python train.py --n_kv_head=2 --head_dim=32 --decay_fraction=0.873
Each number is 128 + 24 x the weight over its row's rms, rounded and kept within 0 to 255. Layers, rows and columns count from 0. Numbers have three digits each. The size before them is the row's rms in percent of the matrix's.

# layer 4 MLP up, 256x64, rms 0.227, rows 154-255, columns 0-63
113:101151144137132124105139144141128138062101099159115174110095095141172171109126142116097165135157129112128114151144115150154105148097126129169084096121146126137127172144154119110143111126149102
098:140126135133131124178150125102074103167123128139135123090115115075115136129175144123103119123143105137137121170127114114079116119148106139141106145163150126164164143165084086139159104114109145
104:102076128155143146119143090113108122131128106123152160128109124137166127113159136098100160086154131137127155163149171112124111095119142171123139118104112105085108165096170107124139137146108173
081:152150125119139134124149114128148122131101118110116142048148161132122111154179124130149141142152107160151107110105153135146099117111108130162146147107168111131083056114148134136138119129145087
079:139148132133129131129163136129119134101131126143164133136082132131177127093115081105092143106130168140135126142099133071108157120127090146171160104074115151138092161147113105093114127153124121
107:132143097129154089133123142132120103144125158121088178140078144155120090122104165145106119125178137132121155095122096152119128139079135170128153116116099155123112111098157132123165126110128174
083:081090136169113113109104146152138146125173096135097139176135105145173173115118119100114128141159134154122109154078131129139117145126118127146095146089140109088104160152125100129152139112119104
090:134098152164124157102109116106104114142165151176136168141123132163122129115118121166157127161104121169142138104151127107095099127109123079148143131084082125101127107087163122121152117104150139
094:144142127143113157130125170088112158153167162129130160111139154145150123120077107128102153149104111119153112087112156101111170115136141105157138084140123114154109132099102082097131146092106140
104:105122088128123110101127149148138072110168139130141126169160115143106116138135123087132110100146097078115098139099145131137131136095125136129172155126138117176112145128144096184146172145140110
082:089136143132109140117107120196144093125119110178095131127104170136132185130123151166121127141083136132109131130138138099096144145171121134092113105107115140103090141132161104143117118163136102
087:115137153123124161099141145126097113167158143125141114126118110145087129123161116124140110150132096145120088120193110141135098088140116149103141119082104105094118129139105141165097152180136170
110:116120099093155144155179128134145117146121147130122143136106137109107124150131118100156148139137088127180137139085098103121139100155141097106144188081085147098139146111180107121118128129133144
077:124132117125094114119140083111117084122123096159160133105137110169154132171171135127150130088158157147158130154130127175118104098137135114135156157121124111156097145087099111169123100095114140
087:100086132131095146161101158158137153110159143093129111137102159161131143130143146133098111076183108153138123099117129148131130137098100104133144143164188127126102099134117114101146102141134156
090:137161116135169122130131152107122127100137135110119134112097124140146115162115129159158179140186111133142146077149134145132084086114104141120094069124139103132109106162128151126157122135087097
134:115159113108125119147141118158164126116082134134095153145096143127102119124129178134178161123131138118086153095123140120129158121141121156172077107100098140132172083099132161125124141104126118
074:153135100130129122115117113159129112132097111121175130091097161110157139145126113087115138107194158122136137122100141142197126135133098145119109106110149128104161097089112114164132141109169126
082:109121180114096154137143119116105092101104150135131170097116114137133168149115137120152060140149147151126145127157173119141118141151133116155114158113115100155085127067117103148140129123105129
088:132104119118111141107136155121153081128158132106098154190125155122113138128093090111128108156172126158160109120117166154126130102122129146153135129150095066107131164104111145095149160130126111
130:107080138114127132129157165129134128139087139125149105131117155082143097181090117119160117098145126134125145120151106160137114167109144088135126143129138135172173096132083125138167138145087114
095:124072132172134161128133152156123121126163094137103110156126169084116128148106142111130151121152100132172131158107146170123159128112133114079134137111120113154096076145149161111106128099128123
117:111155170156109147120175125118143107111123093119149153102094135111151107142100132129160119093180109121140109122094113177130139150163133058116147121106145093124142155126137106132142132089127151
085:127160148103115158118152109122151125123132177119106122180122136140118148132146109096156162167153117097067165124099121087117073098128141116143113159089104121112103122146126130127144156115111148
080:134105130093194147103105127142138126120064124128168149114122171087143146120153127115122094148106107129101145107094159129089127150106118135156149123150122139136153173136146126167107143138125087
099:141102126106143144113166117135098155148128149147121133085167102112159137137118145071118152153123095098102065119119102155133115136115141095135155111111096144126157154191143149157121134140121134
092:167144128124148140131140142128107119135099126128108127119166120156128117112097092126188150149105145087112099169148174144130128116134138116127078100092148098163098144137109133138065130154110152
094:140157177180128133145118116111146086132087119122132072111132124151115133158131124178134121161139116121142138158136090118107100134133138125117074133098121121153135125137107142175100080147167143
098:130131111106167142141110123123091176100109117137137155140156139120149150123134157133142081131136127155111136152072121109122126122149085058109117151155167127146099111128155159110113109125077131
112:133148120136132136131119135129194142092092111149123148081134179171127115175138103100119126135164150116104128118119082132131119137049117112146111122126116135137153145105133114120135127170148149
123:142120116157139140171150118137135140130148126076086142152122138091083121124140097116139148128122144124116144150143123132114164124143103101149166122106138054121154156131085128103157148127105185
107:097131162148137134126103095143086098106073157113155129158151114068096133151160144169124129152105133141122139141121111081102109148104133130138127071137111114136149149133117106158141135145153153
125:092105108149159151115136114086097105143104118147141130088120155102140098125114142130144117099108143155131133145133090179114149111115122189132135113202142122093117106127142114134133124157109170
088:091137121149111135101146103110122095121131067141131144155119110116142155129179153173078121121129131132109151086127106124107105111102136127133189124133101135097133131133141130136198109129149152
083:110126122130140140078141169120116115118113113149129165138137119119136175123092114155143139168134100149161138121164088120149090107141119080123104127090125126130086122130126189147120148129126189
084:148111105154176122150140137120100127128122122155147074140105142129128122127118147123120194152095121134111088150124065185141120115122104132127101115155147140134109106154140151126158150123130074
100:144103110135152150131139175154153094120140134115097118075098129156119152148140134146099127123118106157147088129085139120159111101167145076138139148120108116094106122115161134143148153117123190
084:129111082114142138111115106106097115132114106124129134147158133188167129129123122168117190160139140073119140127098106115106163126140159144170141120084115113170096119094129104127134118130147120
105:112087096156126119100151139158114144139109129139142085143110151152093098150134106111102116150135117097120119159103075160125145132124121086110151156131128115132157149129135080127135154175161182
096:144159109131124114102201109172101083104146119123116138143152118122122138136098117157146114110084143081120153137135146162146088150091145095134107133103168162138122152137107103136158119118116123
107:136107173122114173113179100143125142108084125109144143097103118142107078109101113105150129109130153111171109122170120149118125178144095143137096121115120150162102157139157129125159144116108109
082:121149079138123151064164106135125127101119159149137143152122087187117109147130137125149111167134151081148142128164089105107094132124100149108148140094125172119116108133136137120111143138102145
074:112114103110152159127133136092131118189128149103149111123110099121123138108177126143165086140145095127114133156172152136103085131123154100174123140135180119117120171118093129125137137102133098
121:120104142133093102149149115130118107137121139174150155115107132106176139161132146126114157136143154087139146126084096130105085168129138111106155126140110094130114092104177132105142085155093153
118:142125121145137123097189152103092114167096145120135115106130117104110112192134090146147111105140160092113138151144119114114117127101121144129125123135124166127142103155113162162160150062122113
108:124116108146106130136165148177119089141113143128130144099113096123133096127157165139123157149104174131142121157184105119180125129105130101084131141121101096094130110129165115103148131167100142
130:120105154131151124160143127127104115100123067135124153135149159153137109156130159167128100109131106132144096154133073167075101149174087142120147082106113136139120155130125102122137124152111120
079:130137148150074080149120110146121120107097130166133147092148141139103149136125134124128200109171098130120083148112105131163109110127134149149106149127152122112170143070101117128133126118128106
078:180138119185142135142146164120093117130109136124118114134138148140168080131126155084136156109104134137116100169156127140111135095121106075126098133099136182124128124124145142121103167136098153
093:149139134170104141134122121112108104121150101104114123123138155177109111118118067200138119114128146131125148146128116145141096149109112092170132149171155173128106135097114091141145108112151107
097:107138155121129101104122155145137098154132125114123153106110168145076085139146101113104119173144146115110132077156116149146117132139118165141111127156083126142108127117101182138118143133188153
105:141119109121142163123160107121107118114107150126116151133116128110137135166146153071119152144114147147100076142107125079165123111088115128081190143158135147100116161134168110121149127111139112
081:112112125140138145198103109149111134062130111121133101126151092184116131119133139152121111116151140152080084152129138157120130103123093164132122141104142133125145083135140124141131127182112121
106:170090110104150137142101153145112094147142143129113127146104118160093105121113118117128158131142149172118143144110147165121187122135126124131108118153073136107156139107111145095138094062149113
087:140159150095063151151111092118107121147107146159112122099148149102138132121145169163089174134115094104140136115128127122107128098134072147108117122100108147127119176169142152127132150137114124
094:144169120130134122126139165163083136151161139129142162110124137178154119111132105135082105111173156130099139138124124121091103101108143143154119113126119149082100124138089109118124075131138178
120:117135119111115154137121146139127105129109111136160177073139143133119116130113169171156119132084133110148163146154151135098118126094122138135130124108131124121127151098158114074088107201103144
118:131105134118109141144122131140136096147112158135133115097128119091144187132151130140135145105166101163182113110103121117135124111149118100100151077140102138097105118121105111125173099188115168
109:132159118101114140105154106112129079095114135149165149104148099123104074132115135088140134110139114137157146125143111116155128139159124110133119083152150119131145149149117139204165108100089140
067:108175139183117097123112118109135106108145158109107137130131128170122127168118178116153071154100162115138083115148122133118090178103107120093130121145156125129135132150107142140139136155098125
111:157153117143128158083145099117124165134130167165116139104112167122125081132129129105130133121141122138133142090118062104146126125108141129131136082110102163087120118131131148152174117190118131
101:126171137114171157118112129155130107133143178151154136106142144149103145137123176131161146102115130105116090144146087093131109139163132115129127153128093116139126136103066081160132133088110131
120:148135136168119100122077128159172107130159121127130130102127121125156126136159112108107123124120137117125173130159151138178153124072129115161091109117080119143115145151105126130134105157070093
115:032127126142117120126107148104153127172109145134155102134096139167124135149127093133096137088155118119103124138121115103182110127151139128131135116129144139124126128103118133143114147189108165
075:152133143123110160120103115112146096162100138134106130110172134103161136119175148089098126142125104098124140150120122114096061120146119153108109130132177174094154130135119093093138146154122149
090:130089115105131171112123106097147108112127128135133085135136166121158132123158128149101112130102126169102102129131158123154077115116117122126157065153110099123172127087161162156151122148137150
119:139142112132115146098066128154096112124119148132129180161099115142145087123116180128136130123088135120127184150145118118096130134147154171150107124139120103094115143108142103177099126149121103
100:104160112137114169127163113133137098136103086122143171116116124130118120127143149097114095081158103150129099118136139082110095092118151154126088140152133093162124135152127133164167120160101163
082:089142152107115115099149108143117132150115131131146134103168135142072098116124120087111152121166093124102149153169114162139157158146130125172150151099136091125136138099131104134164134148089088
081:135162146170134131116169122100115141125155145144105142136097105152153128178110113107162130113166090103080123113121114141162123139121161079125125106126120145118076167114174148156110125140107116
082:126139100152142112119110135189091140134152127140089177191147107121146131120153079130120124116124123116162114122103128165151108143106122111105147144080129134141078102124167130121113147143108155
110:130116154084123144129093099137101180165113135144126167145134123148141147139090108134121095101137125123127107112102152130133121117131124146125122163127129141104063174101117197102142107148158109
090:143150129159129155117147133131121122126121116113109173140112112157174137102095130091093084094140155144148136143111092136163160111108130156114120134075139119101082125189156126100128133122161119
090:122130106132161152145110078151116158131122118155129101079137115133115130138120123159134101133160131104122119145111077160140127126153091110159084140095189143090125121186144125122130093133118150
086:071177104121154152100127116131115159151138088144165107135129146164118075144133105175103156098119118106109126129114121139113139109128104092120154101129145125165106142174124165114110143142134101
082:157095116142135138082143140116114115131131131149151152139155119197114123087113089151155160143151095148136134134126096120113087114148125101132147124088093137135143082108087172115117122146103152
119:154143106106098148108137102166113125154121114115140118129112182128139128108093165131132108159156139137086126113113161118125102105177119146168141130171102124140079133161099164133143100124106085
081:144086112136133123163148188134084108156097104145123131139134174107113138162134071123100106122144074130095133112128173113160171113115150145124131127113122141118134109124176116133131120126154109
103:126090108122147127122128121167148125226162147101106101127118135105126120156132113143102171140105151140098111108132135125102113125145118147117099099177102126152140126135107154111172119109117157
088:117171104131141147084149121130178128116135121173134078119085131178155079144172146135126128131124113124075119122098104143152118109150142102150138133147151126103080136125104152144122128122112149
075:136089137097091148098135136109122141120142138134084119109128152108150154138107095126126138131141133106116156171110144114172123115208090138130135097150121119104138124082158124151138147159179129
115:139159136123112141081153138149173124165126129151151115130115095110115084163183154138136081130156182103116100154145124102156146107146139106129092104094147102124147125109110133111146104132103124
091:115123142125146160124165141133103164108105093073111143122125132066116144141127155092095108151139096148119126129095152162153142106120124176097133112162133131112134148157151145102120161145081144
088:104138154136133138180115120156132120121140142096082124148119121135156161133137104155110068132135143188120115103110129145141095132132071121104125133118168126086131151159095090147127140119138167
108:105153096128150166124133121144126154181126158119066119194139110145134082110151136135135128093129135153107151118096098133099149119134125141119153107184086140109119133164131102130127124122109149
098:106108131098173118117105175104148146148124171168081127134095133145150133137143085153151095089153109136114138143097138123127106115129151146153105187112118104143101131128115130104161120117112170
096:088143118115124163114131143151128122126173124141119138129083094133155137105144178107115103096153133145099118166098154137132098118123132156113177130096113125146096111129149122181127154064145137
096:135104129161122094187130116098122098153150174109103151127150135162114159115166135087161144096094122129105147165140104161151120086111135146131125076117132131132117137103126124131128136087132165
088:099084123140110115172115144119125151121136132107145122158114142164150128149189176119103122094202109130133128096068092102118129127139112126124141147140115101138138114115152136107133132156157111
114:129085133127108108122133139118117107151095142134094149089133130134089096174091132145156121170125094125132120157157132152080122175125150090126153132132117148078126175150103136135157145097130130
080:131099122176181128110140133143121153128129111112178146065127147086132114127104104151143111159134145113164139161133124135078098131126071113121144118154115148145100116119137124114135168144134090
100:148154167098131167117135164118128130105139161125094169119111129125083122148139175118148157181140090101108140113144084089112121124115142123117130120139089104085119141144106131099131130136097169
104:129158115127119119101166138123141100143130161127148131124159148150140134127130172132150058108125114130146175112143166101106119108127128121131131078100107167104118101143171160137110086099089141
069:141098121078145154161157126149135137155107120159138118155134161123119082132110104174131156132116087082132135132111084164134198112136149134125110165126090113104115127131138145122122146104103120
101:109090135145115146133155155113191098135094108137146090088089080137166112116093153151147129140135117118123123146101142099127140136169119108164142110148104140146078152152135150128155120113133104
103:119131107153124134157131140123163144142094130139125148065108121094094100111111088098175168108117146136124163130089093135089103142099152149143135116156138133166150139160106145122160094121129115
124:084079137163096157131144136168193129085117125126104130130126136138075112137144151099137121140131130145099130142141126094122139127079132155147135115089147136174094096133150140114124139120129167
100:121126122157129142162129082141119157125141142131058138143129154098101123081116134153063112115125113115126158113119127122126188119117120142148154109144124126120113109101183157146154109117125167
112:104106126157121144102141080131106122122143104101145111179173130134141117102105156141168131131126149108151086143120109142126134085075149156161122188121134153123106127111148133162148097109104117
091:151133120163143170127105157100123111186137144128120120123123147132142130146123115115110084097139091127150116114096122113127189122112149111128104127128148088156087202131116120167099115121135145
078:167118150138111120088180133144133107108124139153156127150127105182127127151108132114144133131108144123110126188150164118119111158091145097096113139105144069083141135126140139089129092121151129
102:131174103088110159151091133126184123143131138170121160116124120103142086168142142110114096129090126150160168116097122154155125122114110126127132124144114152102150082114101117159149153119090127
# layer 4 MLP down (transposed), 256x64, rms 0.358, rows 154-255, columns 0-63
106:115117112117107094127089170172136142106140118142142112122135124113127135101122128157122086125141126114156129143115187159121101115157141119119160128077097106162080139176162116123175109103123141
092:142114130119086116124122177159165139143118083115128161107147100125164134153085162143132089127162124127115119137103104144111101143128163061143102128089137139119125136110161140111143176108126144
096:141170121102099147110170118152142126149148136173129116152115114128138129129137100134121092128128105177142140100144137127114142123166093169153084168125097155147085097147099126109106109102096089
072:150169141092116103155101083094085130123113137135112125126122082126126149126110137132121106138132127154121154106185157132074125153135161137123125118172147153109084106174146120120128150119165152
086:128145110100107143123109100143196116115159135096117127170125083135086164124123119136137099150125172152147137103129106128113143182109129125132111122124083101169094112132151119133157137136100164
126:135153159159153129152107108095136106113062146108115146153114140113123109093110133167118147103138094156167102141109160146132112105117097132150127053141115166127159129160136145143138104134130124
099:151136201130157099126114095124090136144168131134170118147131065104135188137130158114108140137114117124145121155114103129158120112126153130135084123103113149145136117141102102115141142122121079
090:128145095144132069137158148146175126140119118114189100100099150118117156145145116101182127157114108129114100112141125089136127126138102099137104154150128132097156125129118143084155151100144157
074:102133116107130102121087130167167137168103138142124148131092166104171107120129114100146127142096130090140142132114121086141163101131121152146160110123177159101155143122089103136151142078121121
113:111137127110125160085135177147142119141167127141152109112152143147122156122159136109111140099091118163124096120083193114117105135185134125122105138122134152147093105119123118159108080116132102
081:123142109125139158111149100117098111134137118101141115150121129152150176114098116157114100105133125157136136142114132108155128170151150118089125146119097096089072145129094102163119175176167143
063:104139097170159059159126121175135141147102127124124116144074139117129114134095120105147088139133115156139129110148155131086157137152146129122170109129154153080114126116135095158107143119152129
120:149123134190138107113160123118135105102110114104145129140140185121117121123120192104131106140120095123133170115132101123103123125139098147152144091118166180152149122109157123103098121084107134
074:123131140118084099129142098137169147125109130098097153148143100132116151106104115094152101093109141155169160103123093160153141120114175127112084095113138127167135126109172116128150127125161164
074:098109163137130157152115171170174147110112146151116118126116172083105089131122126097123123149120146101082119117127121159153126103145109113147119127116110194131157146125108100131163119096109147
098:111090172128119127114098078115131128156131147140116135151106080145134130118112159139116117159055124144144116152108136166131137158118153126136147171153124141167100110127130126146082125160105088
136:089131134163151178131111114114180089129074098128153145118130137129121103114126134112116146130161128100140142124136130126162113112135115067111131082124139129104135154122135127129147130211109143
090:173145122113135151121133118121125079121141118116116112139175107120120172158118160096108110111147149138177142090146121132110119134139109151156110074138121130161139097099131153162088160103126080
088:131134137085112120115128129135121131141159064112093108170132120161108143152118126111107120120096158136141143083134143114110089156142157095113156135108190104157127114160166124112109141123164157
088:190127118149176107131126161139137154110148089152116120080117124090137100140096146152135137110134149103084130114113087121149141170096117120134149162120143113097125150092158114145110145102147154
112:125153128129158093143149137132146135100121154103102099119103121144050141143138128116151099136121137092150152107119130127120168122173105098120136123120151105112150128114067165109151149152178142
074:101154149085130104082101125166124159163104162109107104157114143107120120171162141150177107115112102117108145114135119138104133164124134192152125159135122112157117118117118106132097116105096137
127:126156097119137118129101094127093159151102127164148113105156146092137157173161168109130114109116118075146128108137135087124111154134112145127130137082139165117143180139111128108095151149147093
086:054148175103119143147105146101142130089122132147137134165137101143067122158119145121140091099106138108171098151132162134109145149126132131122105135131112120116148144134118116177113117098167126
082:137148124103143122134125138100124111131138148153103100096128159129103156093138134150128078135147126105119184083119107135115156156147170122147106133129125084105077135135157106144103172175110156
113:145131140072127107133139133142120133114110141154135122089108142116120122141125138154143128114119146104148151135175151113133116073129175178116127181137153135086095131103092064107158137136124143
058:102137095119148126139118106182169112152087135112125145148097158104167124109107108089181133162078147089149153130131128130159148124116124163127122097112157133094163141109099116118141141111122132
064:075123141112111107125074157174148117156108096145127133143124154171154086140157108127133096154133110128144118159150122135140141095130066157094162111137153111122114158137139104148108127102114138
062:099127124108164094106090127186203134153079094125133150130116146135161101128131106129128099130153139102141132115102120118152156116136095144118128107146163145081155150128154114145131133112096136
099:115145135143120179100085142113132106126115156103108178168128121135130106128139141096128080096149122163139113097124117099122095125169136182153139120128152176154162125121111132134132096103095112
111:124123145138100129107124161162099153149122135129124135114108108151153083138151177117146121147130100141126096113129112146066115117156151157118074123146125159195124092115147099153139134098126105
104:181162158137077125145129106101139113117111151156132114086085149110156132109151145149133107157178103098101134097166127138139125068118138102136123117125163142097138119123142108109156153140115136
137:158116142141162135111114155146147155105102135166119133086150121119129109109108155147116115128116124170112175109073129143132125110107123121108121123069131137167097157076128135115125122156192128
058:092127133076145106110110156176186105158069098158102135106103164154160114111138110130130136138144143102135102129101104136180122122132097131126144121132156113109172147117122140137132138147110114
061:138113103109135111158143116143120140143110107147096175121067129098195123128131112143147169158095098121152122148157090127167139103138107143132131110116149159100168104101113149130111124093115124
075:113155175134131129128095088123157121109145155116085123138111116117075149108094162159132126132113142122138159076144108130099126165151153105111115095130142110129095136095176136165152140139111161
090:139121115130132088134127169104146152150092139107148098086128101148089169147115101151139138105127157159128119117094115177161122101118166105121137142128112133127116084110126122097153175121137182
065:135100111123123106107108118198151145150139096090099122083102127097173087118137142141158120138091122120099136134124116123109145105092170129116138120135168167149172140143142148113151152106134120
110:126137130141122122124145091077151116114098113109204131134106120139142177131096112135139127069138160156116110137143147128174164135143140137123113115116134128124132124102082135068127153157146117
085:153131146127151090150082134140156146147142160114097168118127145119129071137070142122151120142184127153123150127130114125109139086144122103135129084109094128097142116119132114160167101117132165
121:119160109142154136107094129149143134103105145144137128104149158122120155137096135133122144151117105118097117099112154133154132115137146084102113153136133108090100122102075176108192150136189127
087:146177143132144171162136121147132110094130119140134119166145142116153149095100170105164118117150115156114158098159105085138147156109116128113101081165126095112106125096103103134129099132154102
067:127158143110133110152094114147143109110127146080112139126121144154155140107135177139128129132113111124133141109179119098088137167140164112092093134110106138125104133148172089111158159069110152
108:146125100117171106124091105160146160114162146153078114111119130093084114129101107139163117110154130104131100139126173101122150149115136097139143160136125114133151157102140135104107099153179163
133:152120101116118088115168136119113146128136096129162097099141092126143089135130138172089183125121125162101119142162096093113113084119153135115132159173126160145144140160140124109103134146094129
114:144144077143102150157172149107122134129082100091110143144148165140148150114133128097124126142158150109088107178151111096119113143100124141136156160133099161133154108104093125090117151099139131
129:099115143159156127122124146140118089135134099100129132136130126120113161126138148125111114134111124133124146120084146163141156142174133065143161092072157076123137130127095132147168154083158122
073:105134132120122157118120074102151118146161120121090162170138107110073130115120153167109132107121134138136099108127152088084129159115154145121103129135141130156120120137161130186143121153079155
067:090137111111149116164111132158122115172159147080102119134142125121144116083090136094118113133153129112117089132117150098099171186142161167113124119125119131090107132130132138146133101163128170
061:089109138115159086115093120185173138149104100110101159124085122128173104111143088104141134134120147102134141131140125149144144157125113151133154137113169122076148157108113120148166129105133128
098:124118121134122129128143130147115121132150129120127099093111118122117097127138137155072188167098142113085161167129162059113118126141149112140107192124116143150148122127115159131125136123087154
118:072125170112137139106104164100162145147121103153131142135137126148101139144130147124135135105175152151109168090133120121166090120142116121119104082153157089122165106089115124148099146138134095
063:129137120154116119141096098175162091125117097120111142126123136086165107112108117139132112119100138147133105148144119137118161123108137111139161069084176191124151151112164161145102133119142121
107:179150131108158145146137106087144116115118121127106113118145157151183172121130137118097116114123123130174130116113109143156087106174117109100155123079156113131143138099122096125098148171116100
091:128120083129099085158126130143137145156151115148116096157149116124124149115105112104117100117143150140157160127111153170097098115086137124153138108122086153164084134164190110123127121147104146
093:118142165081103151132122123155124144140134125104131113122168155123152122134162161131105126145114127160094146153128112116100142100171167128183106142131122120121123080153104089151077129108099089
139:167189104132131134153153125103102099173119142093123116142107130143120133124154134101120096113123136099099139130122122092092154129165132173118160142176134133104126140134078140146118145093077132
101:121135099109155132108130124145104111106152134153133078119143125134125106126125170153086117083104111165115198111119126125157181136132115136133144101108108125128080130113130161154117181160127128
108:108088163150160101076116114119144142152105132129146127075138112112098142141116122164116198144146155108122136107103132072111120133118126148090146144137177135106127165116138151115110130150127123
089:113157134083112156145104097115152135119114160125078134167149113124089104114093120125167087117145134152125167084142145133083147126145160147101121121137147149153093117127147100170141117125152155
110:150172126133151071140100134125115164129128127123139110116087154095104154129165151155135129109145188105156103135141121113126154126129149127125141117137117098075140152089134115109095114132087177
101:125128101131066151142155159109089149118117107138104119127116106127162154135144132100155099125114154113142103096127126158119143138133172147145099205149111115123134094152159121125104163105136094
111:125153130088124150138113103106125126136141151196123130141096108113105136170158110122134137114097115125123074157120177098118088122155130134088169130131184130139113127112096146150129127098133157
121:154135141151148139170118121116137119103115128144131143110061079126101082156136087118127110158174121164122146098142131148089129094129118121114123132150170132141129129102092173112140161114141157
086:149128134116137120110082144127146087147135139102119099130154091109137146115113173157109101135139134170164142076126130134093127152109158131121125128123107139175073136136173098110127121155093167
073:086112091120095123131127122117132168110131106067130117121131129170117122143099109127128110123101151123138141128159151110144119177146165115124152123138099093123111125165143140144135154086152204
112:106131122098151113107095148151105153108095128139144089133133095148121148155125126186095112094128166143131086141148150144155130108139133123094175132105119113113091157146092117097148145170140162
101:124085156125110162145131083092134151148120120149117172154148125095120112154149101108153155160112118180112136134119119120132116137085136137096112100144090180154167140088125106113124114100147137
092:096156109131096129156103120129141165097103162131125130147138158094096101177106129123146083133130172128144133118136126091137114109137176130131096164140112157099140122142086150104102097147165154
098:116110134098099172144147104111119133130144102143178134099123118147105133139137085151176107117163159117142106123155109138119083155153117079111125122151137081150163144128122115096091157153120151
095:152164095108129135136140153105120113146150140081111137165109117178139174105091126144107081136103116142136136127121062146144146133144155159148128135089105142139130087119141147126146149119089098
111:103139128113117156118104103109138110139119119142155123124137127152127137111102109106119108107146115146206086126122187135157104085104120146149130123136116175164138119122154167107139083174136112
100:148167150134129107122122152101131127097183090119164109155123087111148137130162087134143110112149154136157106131120113185104174102124097122140140139100157075132127136129142105102114092127147124
096:133104109150138115088137129100118130133160128134117125132134109138137147114177115098123127137095140148141085130150195094116149092080132156130136140138142171108159131120122196124101102127130084
109:184157106129104173155112092104115124126142138112128105106117081105146123156147152136110180128157133161137127128156117072099158160149142109121117117147126143088122120112113137149097166104105116
073:092141142118155094063090188130189118134125131093123138156150160154117115150126105115152130126123110147119146102105135097135129100103158165138168146132120160110150127115104141119123117120099107
114:148072144192169102139146141124145090117137105060137124179181135122138150138111109093126129116127128155149115109120129147100118119169121120134128100112146121087142133145133123137148132094121109
085:135147130085142131137123095103193115141134140113096137148152119151074149126108129128121116133122121139139142042132128098135127173147155088113092124117109140127122131115181137134159133146132153
111:113138147128068146153135135078165130100151124133090169131130129157148139077136148110145139111104102152125162135101109181172104124111127109151117144096137149105144132108154106153102126139096116
118:161103097119097119129154136118077105157140094171121084120122143113151132120129113152100126124179119154157103112123144111120129168107140141143105133155099100133106121141153109158125178159079151
073:171149139128113103110132118081181141101144127116111132134158136120122145159127119110154083143136140178130139064140107144094134136171167134109115131124131172135092110097149089125102116133147119
106:108135125155159113124101150160113124080112153083119109143130161118108136095101153191158123138099098119122150113114137179116152110136109145085179109122120122108133164130138129113158090135141141
060:118128105078123120112082131160168127181100149142102156138069173116158097110141131128142107134119141111156166126112115095121132117135131180106114113130165181107126127120122139149138123110121117
066:155147126126144138169090122164099126161126149103119163191112120101167126122121083114093121146151150135100130132101103156147127170124124162121111110114116105107147122148117115156107076086115123
122:148123145152139128103086121128136115113152160079096184114119148110114082187118168122135121136104125118146146084128134153102141125125124161157125134104130139143159111105107159170123108121106082
116:160112124132110095157086135100091139141161128125098099123082086128159150140159083162141151127155140109122135126128152136096130131138153120130113142142131107061122133154134148095130143177120167
093:125171130172109132131141142135151200090145105098130126132131102144125094135120145117120112136132123126103113161098123100124070136125181126168110143100098132144172099113104120130126177128128115
113:122101122131154090112115129137113176122115098116159098105136135162090064113088131156146111125113094125127111115125156173117164124116173147137125176145116115149151130168153110146126119157115105
058:133117111097131095125093111188177129157126129139124127143108148131181068094156144112116112157132106076156156155110117122137137140148090129128116135131160131138132156093134123165113119137128090
108:154188156148133137128160097128115075113156139131141099140117127087165104085152120124115134151145132107138137129148114074154122134101074143113101134118170123161142147138148099148137127120087127
083:115177140112164129118103091111197122110144138098119118148140081124104174104109129096139113124106149166150138085132132121100137171130154102139095132141106160156096115103156118135137132147118132
102:119201123117097111110144095132110111123159083129137155136155119142110126142152126105121097090100161156158132132119113152126119143129137128189145133132164095140137085119155122134081162118117100
091:088135143116144100135108146153145160165098137098132155147151139165135176096081095122088167128117134166116116112116132122188094147133120131140077146133142115092108112105127115122122123130153145
098:173130101120133137143133104086126118105157073108147098141178097117135114100118134121089100104117130156163106114162123095097138131140165105089133167149131166126133128137164142151114168139140132
110:120142066132076100174129100117111156119111139141127089148139126152109135124083114145148114118133106120139139151119176128146125108139159120091088117145115123109147112150138121106161159169151181
103:135123168116149110130116111133112124106108150155164118112084106129150169134148157151080108087139143122112119146172092124163159161123150095155134140109143100119092113142126086131119183102120113
111:094122145142106091134111119165123148113139138137130103126101145118104113065132139119152083141175125107112130160097124103067141147110143128151130135106127120155113159123126156117145158148176180
106:136116142112139151159133114135107131099117169133079109154104151138145078135113149126168109127098131150123140116102072147124156155113154128094096110134126159153125137075100109154137102149161170
116:125153121136126124114158114127077161138145108140162117125125113133185136159140133111118162101098122152107144153131108106140107129115182155135111153157105135146088094099133087125103177134092087
076:124118143133168073100172139130134126139111166080102121116100142154137141087144112130118117109085104127135171160128111130136161138144154165106092148126156132150093132071110138141139148104121148
063:094122128094131103095105112164189124160110146109137206153099141155137111151120123112159101141104151141149126140095148121175154148121110134106116143132130109097162121125111121128120096095111135
109:104156160112150143171159116112109111138141094119134136130140161127103149095122145118110131107131148063091110113169093084109129189158107137125135136162136110095114142136142140168108129115145102